Each number is 128 + 24 x the weight over its row's rms, rounded and kept within 0 to 255. Layers, rows and columns count from 0. The size above them is the row's rms in percent of the matrix's.

# layer 4 MLP gate, 512x128, rms 0.0748, rows 130-147, columns 0-127
size [106 100 120  91  95  88  99 102  87 114 102 105  92 104 100 100  94  88]
[[ 95 165  80 148 104  50 119 129 119 120 133 165 181 139 159  94 121 129 115 140 100 118 120 164  83 102 168 136 132 129 158 147 128  95 120 103 105  76 112 131 144  72 110  95 131 127 123 125  72 170 130 136 132 128 171  98 107 102 133 161 140 130 152 150 127 130 109 142 114 112 128 145 125 144 128 143 149 143 103 123 138 139 109 158 138 142 164 139 116 120  83 148 117  92 144 125 171 153 119 147 146 113 149 130 142 139 145  96 169 114 110 112 128  92 140 135 126 108 144  84 144 112 138  97 116 126 151 102]
 [151 115 135 142 146 133 154 157 140 106 171 103 105 148 117 133 137 135 154 115 125 150 116 106 133 114 126 117 127 148 168 195 139  92 135 131 131 133 158  92 154 133 104 113 149 107 159 141 126 171 160 114 141 110 123 100 163 143  81 148 111 132 166 136  80 107 155 145 166 127 135 119 132 128 171 127  88 162  95  91 147 155 142 139 191  94 126 118 126 162 115 106 102 175 129  91 132  79 164 136 143 122 100  98 135 106 148  99 126 136 118 122 154 114 158 147 123 113  99  93 124 142 128 141 162 113 158 105]
 [116 172 119 120  83 127 116 126 124  78 105 120 133 158 154 155 132 117 142  81 160 128 101 170 116 162 108 114 142 129 135 168 162 104  99 109 120 164 120 151 136 113 124 133 145 104 121 135 126 141 131 129 129 134 112 118 129  99  90  98 147 124 118 189 111 167 113 115 164 125 121 147 123 142 155 102 135 159 149 144  89 134 137 140 168  95 144 120 124 102 128 111 168 142 154 130 137 156 144 128 117 174 130  87 151 112 113 136 149 138 134  87 132 123 177  74 113 154 132 106 144 150 178 108 175 101 181 129]
 [163 177 106 127 154 120 120 132 114 141 153 137 156 139 112 107 141 151 151 129 138 127 124 140 108 156 146 119 105  93 117 114 110 105 119 124 182  94  88 161 161 163 131 116 104 163 118 139 103 143  96 124 153 113 127 118  96 140 115 129 172 139 123 104 143 159 122  65 178 130 153 126  85 150 103 133 111 126  96 117  91 109 122 125 125 153 152 116 101 116 126 126 127 154 160 143 118 126 156 101 113 178 177 182 127 122 112 139 166 118 145 137 118 166 161  89 117 107 120  63 134 109 119 126 155 108 156 124]
 [123 134 109 144  99 154 111 151 140 122 149  93 112  82 100 120 132 127 124 125  90 141 154 122 147 130 140  77 117 205 118 129 126 147 122 109 162 125 164 102  91 120 114 111  93 129 130 112 119 121 127 133  92 110 202 148 158 153 107 124 163 175 132 130  93 130 105 147 134 138 112 130 152 133 144 147 151 113  63 177 129 105 124  97 130 131 162 135 117 106 159 144  95 117 115 125 111 125  71 141 131 106 140 155  97 124 141 141 146 124 112 139 112 121 127 111  81 102 133 156 114 122 146 175 157 108 159 147]
 [109 190 122 143  73 100 127 171 126 136 132 130 124 155 128 106 117 130 141 122 123 117 163 142  78  96  99  81 143 122  76 141 134 143 130  88 120 173 124 111  90 112 122 137 162 127 113 143 111  95 165 146 167 117 127 133 157 100  84 146 117  85 151 110 120 115  92 154 105 111 137 114 117 139  99 109 115 140 173 123 147 107 121  98 110 139 164 117 167 132 100 103 146 128 148 177 145 129  92 122 131 121 121 140  96 104 108 114 111  95  86 100 114 129 103 108 109 129 115 111 153 133 130  91 113 116 123  81]
 [129 118  87 134  91 108 152 129 173 162  98  81  69 170 111 126 131 134 115 155 180  90 121 100 159 156  79 116 139 153 126 124 129 151  98 169 141 121 159 105 132 123 127 135 104 127  80  98 131 136 104 131 186  99 109  97 151 127  74 115 128 138 140 120 127 182 137 105 146 128 134 142 104 115 150 111 121 117 140 140 126 120 101 131 101 111 160 123  90 133 126 123 144 166 113 126 139 141 119 170 123 119 127 108 107 148 122 130 134 170  80 139 132 122 130 181 114 144  96 146 110 141 113 113 165 128 158 127]
 [ 98 124 103 137 120 101 157 117 133 133  94 141  91 101 134  99 102  87 105 147 141 121 142 155 131 113 122 162 109 147 146 146 136 116 132 150 111 180 119 131 143 104 108 128 165 137 153 130 140  74 145 140 162 145 154 112 159 117 105 127 119  97 118 125 106  95  88 104 137  99 103 174 141 145 171 132 156 105 148 111 108 142 111 144 131 125 146 110 138 166  82  98 148  96 127 132 111 118 122 134 132 148 109 135 160 168 114 139 104  82 130  67 132 153 151 110 152 104 200 114 179 116 138 131 109 151 159 111]
 [109 130 132 196 107 143 119 121 137 141 172 136 101 128 125 147 132 100 114 136 155 146 106 127 144 152 100 143 109 134 164  64 108 142 132 130 107  76 151 128 127  76 137 140  80 117 149  94 140 116 164 117 116 101 136 108 119 122 107 114 112 116 137 112 161 208 118 172  97 130 107 124 100 107 135  87 110  93 135 101 139 137 142 155 144  90 122 115 115 121  90 109 125 164 145 154 142 137 167 108 158 107 129  93  87 133 132 134 155 132 135 126 177 125 120 143  93 105 124 123 151 125 109 104 158 102 142 140]
 [113 129 128 142 118 123 109 108 118 118 150 172 136  78 148 105 134 118 101 134 128 179 155 143  95 131 171 139 127 153 145 174 171 152 130 143 134 113 100 123  99 111 132 130 124 146  92 146 136  86 154 124 141 131 149 101 160 130 132 165 150 143 135 119 107 145 154 119 118 134 108 145 141 129 106 138 125 150  90 110 129 110 186  98  70 145 152  97 101 155 100  80 141 126 167 155 136 128  84 106 143 160  84 141  88 112 135 143 128 152 130 143 146  89 104 117 120 100 104 139 149 143 119 132 144 133  53 127]
 [100 117 106 131 158 120  67 169 129 133 176 126 116 124 105  91 106 152 174 106 116 135 103 146 136 110 102 161 150 116 128 150 139 106 128 131 172  67 127 133 112 155  98  96 138 103 153  91 143 123 177 133 111  95 139 132  86  94 135 125 123 100 105 197 125 148 113 142 119 131 130 156 134  99 114 136 118 131 147 134 106 128 144 146 151 102 134 130 146  94 121 121 110 114 138 149 140 140 120 172  93 184 148  99 138 108 164 117 156 129 120 135 122 159  75 140 162 140 163 116 126 139 125 120 136 115 141  82]
 [137 117 137  83 159 138 120 127  90 155 136 128 147 161 118 116 115 119 113 110 163 132 110 170 175 157 134 208 148 139 123 138 126 123 105 163 165 148 154 152 135  97 143 135 142 130 142 154 117 152 169 158 114 107 163 132 103 153 126 137 181 116 117 101 128 142  91 114 108 123 143 151  96 113 134 109  85 142 107 143 113 112 145 113 111 116 138 120  95 133 147 118 119 151  89 135 141 131 108 116 105  80 135  86 124 145 125 154 176 155 126  84 164 160  81 133 104 132 111 103 139 173 149 121 136 148  90 125]
 [117 108 149 131 144 109 119 124 115 129 107 147 148 152 108 119 124 135 134 134 164 171 112 107 104 143 106 113 176 116 148  96 126  75 165 139  74 117 125 136 120 129  92 104 110 176 172 114 164  89 134 145 142  89 175 124 139 137 136 107 100 150 112 138  93 143  80 151 165 150 131 148 118 137 186 183 101 122 127 139 121  97 121 116 146 136 129 153 102 141 107 148 116 149 123 158  88  76 132 129 124 134 141 141 110 143 127 108 111 125 116  92 125 102 122 113 149 129 128  85 178 130  74 141 128 123 109 157]
 [ 96 181 117 117 106 111 118 111 128  89 127 163  95  85 136  68 164 168 133 105 181 138 153 121 121 158 128  68 115 133 122 127 134 105 161 135 110 140 112 111 144 115 119 115 127 124 107 140 108 154 105 111 121 166 155 127 162 139 115 130 131  77 137 154  66 118 129 154 106 109 158  92 135 143 151 137 110 105 105 130 114 113 151 157 126  79 117 103 149 136 126 100 108 137 136 141 121 102 146 149 144 123 154 122 143 119 154 127 110 106 136 103 120 134 144 118 125 172  82 165 129 109 126  63 156 105 130 102]
 [129  94  86  99  94  98 147  94 117 135 110 137 113 165 106 126 166 112 148 114 141 136 125 117  70 109  90 121 114 146 128 156 115 105 134 155 112 157 169 117 125 127 120 162  87 124 165 147 100 123  90 111 141 131 137 143 109 117 120  95 126 118 189 174 108 116 105 150 107 146  94 113 115 143 128  91 146 119 158  96 118 146 101 168 118 134 141 135  98 131 120 103 157  98  97 115 123  92 121 107 129 106 112 159  96 100 179 100 114 171 125 140  62 134 131 112 122 113 109 128 152 110 117 158 165 121 127 125]
 [154 150 101 122 141 124 140  90 123 129  84 110 146 142 119 134 119 112  94 116 115 127 175 156 162 121 144 133 141 159 107 115 164 123 128 145 139 134 149 102 100 112 141 143 114 138 148 157 113 111 151 145 104  89 156 100 131 160 131 106 126 138 161 129  78 141  99 161 122  85 127 150 167 130 122  99 121 138  93 118 171 122 155 120  70 183 154 124 104 130 148 112 152 133 157 146 146 124 103 166 116 103  72 120 112  88 136 114 114  77 162 144 129 102 133  82 128 115  82  99 120 136 150 153 124 128 114  85]
 [119  95  92 159 115 148 133 129 134 110 111 153 165 157 137 107 122 139 135 154 114 129 135 124 129 130 177 124 142 136  90 168 144 119  98 100  83 134 130 122 119 150 107 124 137 139 104 168 105 157 109 106  95 133 131 174 155 135 132 124 151 119 133 150 127 177 120 147 172 148 137 109 126 144 162 132  78 142  97 116 126 143 136  99  98  85 107  99 151 154 199 135 117 115 123 169  71 146 100 148 105 131 133 161 111 127 100 104 134  95 103 118 121 139  96 126  99 137  83 125  96 110 116 157  88 117  91 119]
 [122 140 145 162 138  65  87 119  82 166 131 139 140 108 100 103 111 111 147 101 116 119 119  67 131 135 140 108 136 122 155 115 146 115 107 108 112  94 110 142 118 158 135 155 114 125  96  84 120 117 160 175 109 129 124 107 102 110 121  97  99 125 127 129 146 132 171 136 135 168 109 129 191 124 146 125 161 155 165 123 133 129 148 127 124 157  65 130 126 104 137 130 118 143 131 153  91 104 144 123 118 121 148 130 150 160 104 123 156 181  92 118 118  95 155 100 105 105 134 135 180 121 165 124 149 150 150 128]]
# layer 4 MLP up, 512x128, rms 0.0747, rows 130-147, columns 0-127
size [108 111 104  87  94  95  89 101  89 111 100 103  93 110  97 100  94  83]
[[159 127 148 158 109 153 150 132 140 119 110 118 131 114 126 139  59  91 149 149 127 155 111 114 185 131  97 106 113  90 133 129 149 209 120 158 156 110 163 119 125 171 115 163 130 162 132 163 157 139 140  98 128 151 100 139 151 135 140 121  95  91 105 125 118 119 125 118 147 153 139 149 109 108 123 116 136 141 133 151  96 136 121 110 149 120 140 119 118 116 160 138 150 112 139 153 103  93 158 134 122 114 130 125  57 118  95 139 128 139 160 101 134 152  89 119 130 163 145 122 118 196  86 139 137  98 128 145]
 [106 105 136 155 123 127 171 168  97  99 120 151 105 121 130 110 114 130 147 116 167 145 154  92 141 130  93 108 120 150 145 189 137 106 146 134 117 126 145 135 110  60  89 109 111 158 145 143 140  99 168 141 185 110 151 156 111 114 123 119 150  88 128 128 108 101 110 163 153 121 106 144 155 169 145 124 117 148 121 109 148  99 137 139 133 123  95 168  89 131 163 135 127 153 118 109  65  99 148 132 119 168  80 104 102  94 157 142 130 123 138 135 120 139 131 107 136 158 139 144 132  85 162 126 119 115 124 115]
 [120 138 176 131 151 178  98 132 108 160 155 108 163 119 134 103 119 137 119 107 124 123 146 109 115 164 114 150 116 136 149 134 135 155 137 122 110 107 107 139 168 120 126 109 128 161  91 128 171 113 120 164 142  94 163 164 125 128 110 130 145 124  88 144  97 102 164 126 139  61 115 133 156 121 135 172 160 107  99 131 123  93 156 183 110 111 107 137 107 130 128 119 113 126 122 109  97 109 100 149 167 108 134 159  91 143 101 164 119 137 126 126 124 145 164 129  81 182 134 130 166 118 132 101 148 157  84 116]
 [129 123 140 125 122 128 140 101  94 146  95 101 126 183 134 139 121 124 135 121 110 130  95 109 137  83 124 122 137 127 149 150 117 159 125 114 150 189 130 112 134 135 163 176 124 146 108 124 169 153 147 116  80 136 110  94 177 129 143 102 134  96 128 157  95 124  92 176 156 144 119 129 123 147 173 124 162 132 127 127 130 129 148  88 144 124  86 128 175 142 165 169 108 136 122 114 105 141 132 110  88 137 130 149 185 149 124 137 124 110 146 170  65 124 104  93 149 124 111 136 144 104 120 124 120 173 132 108]
 [ 87 123 129 142 187  97 127 139 114  94 142 118 156 164 129  91 144 131 120 131 123 121 140  92 152 153 194 150 128 157 111 118 144 139 119  59 111 111 149 116  94 135 114 104 107 118  98  92 116 126 123 141 108 134 134 118 145 100 117 139 122 144 137 127  70 125 101 150 122 188 136 137 160 136 151 154 140  91 107 136 164 107 161 103 164 121 156 149  98 107 148 149 129 150 104  73 151 112  96 115 152  94 145 163 130 126 136 106 152 142 117 127 114  96 164 106 155 153 121 126 121 121 158 132 121  96 120  96]
 [138 140 144 111 136 135 114 143  87 119 103 118 116 103 122 131 114 132  87 143 118  81 142 126  82 110 136 114 139 113 151 184 167 155  73 135 106 137 100  80 133 143 137  74 133 109 119 141 133 177  95 144 153 160 168 142  95 150 145 148 119 135 163 146 145 154 118 148 154 112 115 108 122 109  81  91  97 140 111 113 164 102 141 129  93 175 140 133  80 152 112 143 119 159 144  60 137 118  73 129 124 158 143 128 141 120 100 132 121 117 126 131 151 140 106 134 106 151 125 157 126 122 149 118 115 152 118 145]
 [182  84 126 131 143  93 151 141 126 160 153 132  88 122 139 141 124  99 119 141 144  88 129 134 110  99 100 130 158 129  91 108 106 166 101 127 129 143 125 124 154 152 108 147 145 144 131 144 117 131  89 118 192 139 102 109 117 158 125 140 132 157 143 148 110 151 153 122  85 166 148 130 106  92 137 159 150 130 118  89 155 116 114 123 145 116 151  99  90  74 153 145 117 106 145 120 103 157 167 124 126 124 124 140 101 113 105 112 156 139 129 140 173 162 146 146 106  77 122  93  95 143 151 144 167  84 162 121]
 [ 52 132  96 129 150 140 125 110 101 135 118 126  90 169 156 118 187 128 164 134 115 127 170 104 136 144 103 115 163 143  90 137 141 136 138 131 112 129 156 143 114 123 108 122 109 139 150 143 174 148 130 107 107 168 130 165 136 107 120 116  94 117 136 131  71 140 115 115 109  61 172 107 160 113 106 136 145 148 104 165 102 129 143 118 117 146 122 153 127 145 141 173 128 172 102  85 153 144 145 138 104 111 121 100  97 131  87 149 119 150 109 131 134 115 124 126 119 123  98 149 118 130  90 165 153 109 151 115]
 [ 94 120 155 117 119 153 138 135  96 139 135 159 112 138 113 109 126  86 119  94 145 145 157 136 151 120 124 141 147  80 170 136 133 156 117  95 152 137 127 147 140 132 172  87 125 134 133 140 152 145 160 160 172 113 135 151 149 152 148 138 142 123 167 138 174 116 146  93 133 176 113 136 121 134 103 129 142  97 115 132 149  92 163 132  70 150 109 101 100 103 117 167  88 110 128  88 119 158  76 133 137  98  87  95 105 148 132  96 130 129 111 148 101 124  81 131 149 100 109 123 120 126 142 165 115  87 116 153]
 [109 159 145 113 162  79 109 138 108 123  94 114 158 151 104 145 117 106 147 148 156 117 100 117 114 133 114 119 111 128 166 136 164 132  96 127 150 114 132 122 146 177  80 137 124  85 131 154 131 137 169 181  87 134 118 120 139 130 161 151 130 138 114 128 136 147 108 150 134 117 127 121  99 157 130 131 143 106 158 101  72 140 109 108 173 133 158 103 124 139 135 115 121 163 123  90  95 134 100 118 133 105 132 113 156 166 133  90 124 175  97 102 123 145  81 146 135 106 155  82 113 135 169 115  80 139 169 136]
 [150 122 112 173 133 151  91 137 154 118 107 182 145  89 120 129 155  90  94 101  94 125 129 104 125 201  98 101 120 136 140 121 143 164 127 121 133  98 112 124 142 146 118 130 134 125 119 124 122 133 144 126 112 160 127 168 117 115 167 135  85 121 127 121 137  89 121 129 139 145  95 160 111 118  76 129 117 118 170 137 114 168 165 107 132 151 156 123 106 136 100 174 162 142 131 148 104 167 122 117 155 142 132 110 112 143  73 148 118 113 145 100 148 114 134 140 136 137 116 188  74 121  95 111 126 120 105 167]
 [108 133 135 162 176 130 109  94 128 151 125 136 179 143 138 139 147 159 119  98 133 116 124 127 127 107 134 184 127  98 140 159 145 108 156 122 128 113 130 202  93 109 132 144 124 155 144 163 144 123 109 158 107 156 138  87  87 164 115 170 129 127 129 117 108 113 169 129 118  98 114 117 144 145 168 149 134 126 118 149 159 151 136 148 118 118 117 154 153 185 116 148 144 105 103 107 194 127 136 110 112 128 125 118  87 134 109 124 134 111 142 102  94 152 107 131 136 182 126 120 165 139 164  76 135 143 120 123]
 [ 42  85 135 133 112 191 144  87 148 124 112 137 130 145 105 140 117 137 109 162 118 161 111  86  87 123 127 119 134 153 179 122 142 118 134  95 111  66 134 131 110 147  66 121  93 157 157 140 135 114 123 158 112 151 139 144 103 140  68  95 126 134 105 163 128 122 125  97  99 135 108 147 132 122 139 152 111 132  88 106 113 134 106 115 133 110 119 127 112 104  97 164 135 121 111 154 164  91 114 125 111 126 140 164 120 114 138 114 153 149 113 130 161 122 141 120 127 123 124 142 102  91 122 166 150 132 133 128]
 [113 137 165 120 128 140 131  68 157 104 145 166 130 102 147 157 167 127 133 119 150 175 104 133 158 100 116 110 101 149 127 118 109 175 126 148  90 133 135 131 127 137 166 100 109 150 102  99 129 127 132 167 148 138 138 130 168 133 113 151 127 129 140 120 128 135 123 126 113 139 139 148 137 119 140 134 188 119  94 184 123 133 142 124 118 152  99 128 149 188 129 138  53 122 129 142 126  49 139 143 119 128 116 134 103 159 143 133 135 140 129 146 112  84 103 136 133 127 134 179 101 141 168 113 137 136  86 146]
 [ 79  99  77 150 150 115  93 137 147 152  95 133 122 127 125 148 140 130 137  95 145  96 122 106  69 127 114 167 104 119 149 110 119 156 134 110 122 102 115 162 117 170 154 173  72 136 101 164  93 118 154 137 136 154 119 139 147 123 177 115 101 144 146 132 120 153 142 151 138 100  79  99 114 116 156  67 112 101 131 108 115 163 138 143 127 102 130 151 127 131 155 117 145 139 124  79 147 137 122  72 108 118 144 121 128  94 130 105 122 129 111 134 124 115 152 127 137 133 155  95 109 130 114 126 129 179 172 131]
 [100 140  81 122 114 139 149 159 129  88 148 128 131 177 125 146 118 111 128 146 133 148 127 144 158  92 152 121 126 146 123 187 116  87  73  91 115 149 182 129 135 131 126 150 138 104 104 138 157 154 125 143  89  90 116 113 139 136 142 149  78 162 159  99 123 150 107 117  85 147 161 106 138 127 114 141 132 105 107 135 135 113 111 147 166 154 122 130 102 113 144 107  88  88 145 174  94 135 131 166 114 168 124 149 119 136 123 126 114 137  90 137 104 115  60 138 165 118 144 100 144 123 123 151 148 117 133 113]
 [127 128  85 107 138 124 134 130  79  80 137 179 128 161 127 103 153 127 109 137 138 144 101 105 144 134 121 134 122 121 113 146 158 135  99 101 163 104 129 131 123 143 109 144 102 156 125 170 129 136  94  98  87 133  89 169 104 136 111 125 136 167 131  94 106 161 117 107 175 192 104 132 112  83 132  96 148 156  89 136 155 121 101 128 127  90 113 116 119 141 132 130 144 118 126 138  97 143 122 123 117 164 179 135 157 172 149 159 115 103 138  85 103 132 111  69 104 118 123 159 118 107 119 139 127 142 101 127]
 [152 144 142 102 125 115 136 161 115 101 130 106 152 130 127  91  97 100  99 126 147  62 147 123 150 106 120 113 106 136  89 130 133  99 125 120 101 110 123  86 122 154 151 108 120 144 102 139  91 128  95 157 110 134 149  75 143 106 102 112 149 114 152 137 148 137 153 140 139 111 117 161 168 182 103 103 161 129 162 168 109 113 149 122 120 128 116  97 122 143 145 133  68  87 155 160 119 119 114 140 144 121 172 139  94  95 101 109 124 141  62 126 123 116 105 142 105  96 155  99 123 114 133 129  89 132 151 150]]
# layer 4 MLP down (transposed), 512x128, rms 0.0749, rows 130-147, columns 0-127
size [105  98 110  92  96  88  90  99  86 110 100 108  97 108  99 107  99  89]
[[ 89 125 109 141 118 176 141 115 175 185  99 164 120 128  93 193 144 112 160 151 151 123 100 133 131 130 102 115 135 122  98 156 180 105  95 131 171 137 147 101  99 120 120 138 112  85 160  98 121 144 130 151 121 142 135 140 117 106 143 139 147 155 126 156 111 106 141 131 101 151 130 113 113 115 157 140 125 133 155 156 118 147 117 140 111 131 116  71 159 105 133 144 109 102 107 113 165 121 121 126 129 143 104 160 128 136 134 156 149 157 112 128 100 162 195 185 158 137 133 127 121 131 143  92 101 163 127 128]
 [131 104 154 116 131 106 148 115  84 114  96 147  90 141 134 120 126 109  91 107 110 151 125 142 103 110 109 137 125 107 111 111  97 116 140 157 124  67 132 137 118 122 125 142 106 153 105 131 179 106 113 134 122 127 130 138 145 148 185  61 136 114  94  84 147 151  94  92  98 124 130 175 103 153 120  93 158 155 165 141 146 105 102 142 115 101 116 130 107 116 160 168 149 141 136 122 116 160  79 131 123 162 148 120 138  78 153  95 105 135 118 143 160 141 136 131  99 127 129 103 111 111 102 120  95 126 157 172]
 [132  88 171  94 144 134 135 162 120 142 130 123 149 132 108 151  95 105 144 122  96 160 111 138 126 129 155 143 141 154 114 127 131 136 102  90 177 116 182 187 113 111 137 146 102 117 109 141 107 141 150 138 166 124 126 159 155 120  94 111 111 124 133 130 159 144 114 141 173 135 159 120 113 114  84 127  91 134 121 120 167 122 133  80  87 127 129 146 126 112 112 101 115 114 191 161 105 148 117 149  83 121 110 100 160 139 147 148 129 130 101  84 114  82 149 149 137 162 153 143  83 140 122 149 125 103 133 159]
 [107 160 127 140 161 176 132 117 152 123 174 138  93 123 140 151  90 132 148 113 152 154 115 108 101 117 171 140  84 140 108 111 119  84 123 106 211 148 145  87 168 116 129 108  85 102 142 136 155 107 125 151 119 106 104 119 108 111 147  99 122 154 165 119 134 163 103 111 128 150 126  91 112  92 126 127 137 133 116 113  91 153 110 127 125 158 122  88  95 168 159 125 107 147 154 147 171 145 168 126 155 139 137 114  76 151 133 115 120  97  91 113 139 129 141 147 107 121 115 105 118 139 149 106 111 129 135 146]
 [169 117 136 161  55 144 109 128 146 146 138  83 107 112 173 124  98 130 113 139 142 130 153 130 104 119 128 107 105  83 154 130 134 130 131 156 143 127 121 174 155 140 156 169 118 156 156 125 120 121 114 123 130 139 110 148  94 182 157 152 149 120 101 130 185 110 136 124 147  65  93 107 142 107 151 123 110 140 154 110 122 169 115 147 124 138 131 134 145 160 127 137 109 112 118 136 100 136 110 144  82 160 103  88 103 103 130 124 128  71 175 154 132 166 130 130 151 119 127 125 164 143  94 143 138 146 120 146]
 [ 94 112 104 112 116 118 133 119 147 111 137 145 136  87 144 144 148 160 137 146 128 107  91 122 180 157 149 128 121 129 179 104 115 102 125 143 173 108 129 138 164 153 124 156  95  96 108 151 118 177  82 121  96 152 164 125 146 148 155 131 100 172 121 164 137 149 142 111  81 149 146 138 140 159 115 147 123 113 110  99 161 107 106 126 113 120 104 121 102  63 136 151 112 111 140  74 165 127 154 127 130 120 132 119 159 126 166 138 140 144 134 134 128 114 165 160 139 130 103 159 107 151 110 143 134 136 113 193]
 [157 167 142 156 144 130 120 163 125 107 103 140 120 152 110 136 157 141 159  85 105 152 117 131 113 111 137 147 101 109 168 122 108  93 161 122 123 104 147 129  81 118 115 100 166 130 147 110 122 116 134  72  97  98 119 162 109 122 138 115 142 104 113 100 142 142 136 110 139 115 151 177 145 202 139 131 114 134 112 146 106 167 132 139  72 146  75 132 171 171 158 128 131 107 145 141 123 111 124 124 157 105 149 101 132 130 157 125 131 137 130 141 106  94 107  95 110 141 133 113 133 106  69 102  89 155 120 106]
 [133 117 109 112 144 110 134 111 159 112 142 161 101 159 140 118 104 163 133 128 175 126 136 182 102 106 138 166 125 124 107 147  95 134 157 150  82  89 148 128 146 133  95 146 133 144 171 111 128 175 115 141 136 126 140 142 107 123 150 119 129 100 118 124 157 129  94 112  89 135 114 173 129  76 156 166 116  93 139 113 114  98 112 134 141 101 150 137 121 111 128 135 108 155 135 101 162 154  95 125 123 100 168 122 144 116 124 124 122 145 145 124  63  99 124 122 182 113 155 118 164 183 141 141 115  78 144 154]
 [172 138 115 146 143 114 129 103 166 124  93 112  73 153 104 126 131  73 120 133 123 145 102 119 124 103 115  78 149 136  86 133 101 114 146 105 116 121 112  92 120 116 115 103 118 112 152 115  99 167 116 114 131  89 195 138  97 116 134  66 128 141  85  95 147 128  76 135 131 140 125 125 111 129 124  99 103 139 151 152  99 150 116 117 107  90 127 138  95 137 129 121 124 145 132 136 125 129 181 166 109 146 106 169 167 145 103 155 137 107 112 156 128 118 142  89 116 162 142 140 125 138 125 133 124 168 140 172]
 [126 135 128  83 155 150 144  86  92 167 111 119 132 111  95 134 138 153  76  98 139 125  79 139 117 122 107  97 154 128 108 143 113 125 131  92 119 156  93 104 169  97 109 158 187 148 116 125 170 123  86 140 119 144 104 132 106 164 101 153  63 161 124 116 125 109 131 101 140 141 115 131 157 136 173 117 122 137 119  88 126 136 106 109 126 159 121 152 162 151 133 126 102 114  96 124 133 145  84 138 103 132 133 125  88 108 106 130 124 176 146  90 146 152 120 129 115 155 150 154 147 124  90 109 126 158 120 110]
 [161 148 115 144 136 126 145 123 131 114 122 133 155 103 123 142 148 152 158 150  88 152 108 113 129 189 130 140  94 169 145 118 130 179 149 106 141 188 120 106 170 154 141 180 163  86 156 150  67 142 104  81 111 151 133 167 131 114 146 122 130 141 114 118  94 122 128 124 100 127 107 105 131 146 119 162 159 109 183 113 144 134 121 142 151 112 164 123 120  93 115 125 143 123 149 141 160 200 131 112 129 116 129 152 113 107 106 108 129 147 131 137 118 118 149  73 138 114 111 148 153 142 124 110 126 126 142 151]
 [115 155 157 107 117 115 112 129  81 156 126  96 175 166 120 108 112 134 152 121 143 121  84  90 121 153 141 166 103 116 105 125 119  88 161 154  86 147  94 122 125 115 133 123 129 121 145 131 104 101 134  96 144 145 148  89 154 117 172 122 138 121 159  95 115 129 128 136 141 101  76 111  94 107 151  84 112 114 142 149 153 146 133 158 159 130 171 158 119 132 102  94 160 121  89 151 109  90  78 124 120 116 122 159 119 121 126 154 130 150 162 100 135 138 142 106  86 136 134 107 178 157 136 112 139 165 143 150]
 [ 94 147 127 120  87 126 100  55 129 135 132 122 119 114 137 126 147 143 123  81 135 111 176 118  84 115 124 164 137  91 122 166 155 111 106  85 181 156 110  91 150 111 139 125 130 142  80 137  66 150 115 155 140 151 104 134 100 110 103 113 151 139 151 138  92 119 177 132 103 149 110  84 149 110 136  74 159 102 149 116  85 140  82 135 129 123 116 130 138 122 128 125 136 128 107 144 126 143 109  95 110 137 130 130 172 151  96 117 131 135 144 139 122 132 106 151 118 129 118 168 128 131 135 161 116 123 105  99]
 [136 149 127 130 106 115  86 154 110 110 120  92 140 124 112 162 119 173 124 155 144 144 114 122 129  85 131 117 162 107 120 120 131 119 147 155 167 156 149 133 140 158 135 123 107 114 156 107 176  79 123  92 124 109 167 141 171 112  91 154  85 139 170 120 151  80 122 151  91 157 103 120 104 130 144 113  72 127 159 148 100 128  96 105 133 137 145 164  93 143 139 137 137  98 119 122 133 127 124 108 119 165  81 123  82 129 132 139 132 141 106 143 152 104 159 114 161 157 131 125 137 185 112 144 159 111 138 159]
 [117 134  94 150  88 115 142 144  96 109 146 151 153 145 126 121 176 132 134  74 107  94 170 103 129  91 145 104 125  97 137 139 162 112 131 166 132 106 122  98  68 122 132 120 129 166 152  91 131 116 126 163 145 147  90 178 126 121 142 109 119 125 146 161  92 118 154 163 117 155 180 157 133 139 113 130 120 150 185 147 110 125 155 113 121 134 130  88  98 144 142 125 153 135 103 128 115 122  92 135 118 139 117 126 116 129 117  94 107  85 143 143 132 110 139 187 151 101  94 133 111 129 107 110 121 129 103  82]
 [151 112 116 162 113 120 141 125  97 143 195 134  93 102  82 138 131 136 158  97 112 147 134 133 118 167 136 158  85  97 143 125 147 136 133 104 106 127 103 120 117 148 146 149 121 132 108 155 173 134 132 154 132 114 119 113 103  82 119 138  88 135  93  97 154 124 132 166 129 101 145 149 137 139  70 120 147 118 137  96 122 161  96 143 158 150 139 129 118 107 108 128 133  93 151 122 111 109 119 111 159 124 116 131 120 161 148 131 115 202 124 141 153 131 115  94  97 186 120 131  92  91 143 142  90 135 151 171]
 [131  98  66 182 145 155 132 182 123 132 129 115 123 118 122 131 140 137 148 113 124 134 168 145 127 140 184 139 135 175 119 159 115 137 121 134 165  96 172 115 122 132 128  92 119 130 129 136 141 115 130  90 103 112 162 126 125 106  88 130 119 113 138 114 152 169 115 161 159 135 163 151 119 119 123 145  79  95  61 105 179 123 125 112  79 112 158  89 130 139 136 137 123 131 149 127 119 135 147 130  79  85  97 106 121 105 136 124 161 137 139 122 163 121 131 124 118 143 114 132  96 110 110 160 150 141 135  84]
 [122 133 117  75 157 175 137 120 159 126 135 122 120 147 148 129 144 144 131 128 118 156 108 153 104 103 129 129 135  91 145 155 121  95 137 145 161 158 181 118 126 119 148 105 158 117 144 172 150 129 131  79 128 126 148 169 158 122 122 124 144 128 143  97 150 127  80 147 106  95 128 100  80  85 151 112  91 108 117  92 138 164 112 132 160  80 146 154 128 141 111 120 190 149 106  85 151 109 157 121 130 145  91 103 104 102 158  99  97 103 158 130 146 151 122 116 166 155 118 100 111 128 114 114 119 118 121 112]]